config = dict(
    vocab_size=809,
    activation='swiglu',
    norm_eps=1e-05,
    positions='learned+rope',
    rope_base=2570.0,
    qk_norm=False,
    tie_embeddings=True,
    init_std_qkv=0.0336,
    optimizer='adamw',
    beta2=0.95,
    schedule='wsd',
    decay_shape='linear',
    final_lr_fraction=0.1,
    seq_len=512,
    dataset='wikipedia_en',
)
Each number is 128 + 24 x the weight over its row's rms, rounded and kept within 0 to 255. Layers, rows and columns count from 0. Numbers have three digits each. The size before them is the row's rms in percent of the matrix's.

# layer 13 MLP down, 256x704, rms 0.0525, rows 192-255, columns 512-543
099:147157164103135101108124162128123118148137101112153114120186134131145102168141142091169124156130
095:108123141111095136098121163147111106150121146174110113163151137105105150171130103108127090154140
098:118116159138117145128118126123117168141099098132161164164069113132058118124144117130153141142152
103:125133166124122131099126159114128151166125126079141102129127127118109133138142147113129157161085
104:106128100118129107123146120134130126182147113078129153147193111152125152136130146160155136112117
102:117120108124137143136112092126143096127172128145112136136091172141089134114120117174099143140136
096:130098115148093147146155100100101139146123132120121144142168144158144122119181157072158143092144
102:075121127127119164158151155150124120131145091151125134105166166154184079081082137098158130133116
103:139103138126125128109125111130163135133135186118138114085128132082161125119141129134130127129119
094:113164137103121134154138133119089107132137090181121111147169109099117129177120071120123135129116
100:164135131108074105116128099100156127129190121132127124135110141138117098137150108132149118183117
099:108087139143087094094146142124103128133105153171124097110130128127148128110126145113113088180111
094:109079121085103162147137147157109147138103132103147095131113157114123141121091147169124115137148
181:105148158148133128119130145115110091153162111145139095171125115139162195125111110158091118101124
097:142137143120133115128112113150131128140125137174093118150075154127146159119167117114137151129128
099:125080117156131116138121115112125144172141126077125130099135134103128127114169116104126167121159
092:125130142133176131134115143128098108133109140169115154149160123138142130129164127169153132122132
100:144140167176086149143118112115119110113136130120159122094109134097122124119161109134129125139132
102:148106123123107103142122121104136129152159117180142111121092122094164112154159196170113111129130
097:128137142147092105127167130155132114126124141151103128146109157118098146121131152109117090106133
089:138155110118141125106098147136166110124127142166141132100126156113143102143135118128122069135102
099:103118131133096111108105119137157117124110142160130129142144116136118165123126135104150142090183
097:162114128153130141110102068153121149133097185137148121142118165096148140104115145140117121146139
098:156160132156120086140162136123113122127088166095111122142147160147137152113126136159118096141138
103:150141055147120119119085132132079136080090139165118112090152141157124177169125174119136121113166
101:155119179122114132103207132142134109173123096163142166132135131135123158132151109118122133100124
097:132154140078188167131175132125124125155135074136176134142104129153134106098113123137159169130119
092:098121152153119155122098140113136157124129122103093078116160141123078141124128117127153154100158
099:134064128142116123103135117140148144109141107107111128160108116128065112086101096139108119142115
099:106089137156109141155143119127129092129134140125199125129109136129102122125161108162124123078131
096:102147161138119098107110166122100082149134143150139142164104150105144141095150142152123163093125
101:165093114157142119175127129095100091126154129180094126136090114147093086119098146139083171110114
092:120075094157138133130103148103145099126077128125129088090083136139167135063101117120115146134120
097:137132107136119178098112130125143096134116127121179132142109121106115137105128125151135142091157
101:103169144158154141106134121108139175096090116137086147091120133115154101137129165116162146139090
100:131144121151120151137132091185085129140104156158094181121117143086089138141097130132110129108140
094:132168066082110127152120115135125122153147116118109104139136107121166155151126128147104162155098
099:123110135149110126117118176150129119159108103134132114139178122144130123119159130172112135162105
092:162131087122106129090104186109104151158116123082103107125102130150133134182110149119110113109098
095:166133127192148131147134143156086136148087104111143136113117145165148136100167185068123113097149
098:113175110106116129132100077097142067128103112126182124193149097145100120103116105090159099134135
101:121121147120150146150128135153093155139127088080116110136115139143125135081143081131113097111127
101:143149115117132154124120161087129171114108132087101129116128147126102140074080144132141152137101
094:160111125109136119163169153147098145089132140094156135090143164155180150171158138108151085123107
103:108131095130130131130112082109157130129133136089161132143171119137131148151081147135118112165160
102:143129129124182132099134132127107156101119129112122092133126136135096156139109104154067131159113
100:155157125173127121115190107144212137114069150115081123142170144167070146129134164153125108153144
095:137136154123129110136085115126168075135154070146120148114095106134088145136156172096141103130098
097:129135105111121127139119116121105114127128140106159122108142090103153119139053129139149127100147
097:119090142134131168057128173109114147135140072129147139109147117128179122158141071140120156128109
096:124131140140126134115123145089117115159106088112138128157175151138069125127140193125105127091113
100:110120138135111139132137147150131162128116138113125130157091151145155176156154121136104135140084
096:149092162147170151110114128065139119111136105108134135080147118117095107106127162109118128124161
102:100094129129123138094108131127156115149125093105133146134114091107112088108122136096204121126139
096:124175158137142107127124161123130152143123144159104114095136179129125144136153169105115113121140
099:134136151146147143150105122162154152105131105136090143144088125142115133141114100137126143129121
091:093145114116098144120106107109097145120136102114115100115131124134094124138097089133122096156152
105:197134127157083130124116163103113128141129090116134139127112158125095100110145115122081129127174
099:145104124128091110181154092118139138130112146128086139145106132136160120110118116128116124132119
103:117115120159095160119149135129115134119140165089118089156148158135212127116123143143127144101128
098:134128083142124139159180135123129167110106145160135105160100113129136138163126117111137149125161
100:118122101081086122173151161161107156131103107161113115106122153129130098123092110116118117140173
105:158126163092157112084161105127097146137139132135095136133094164106147139127102161113097156137131
106:120155122134091155145125097132134091170106158109133129159118129106149124133115147136095130127159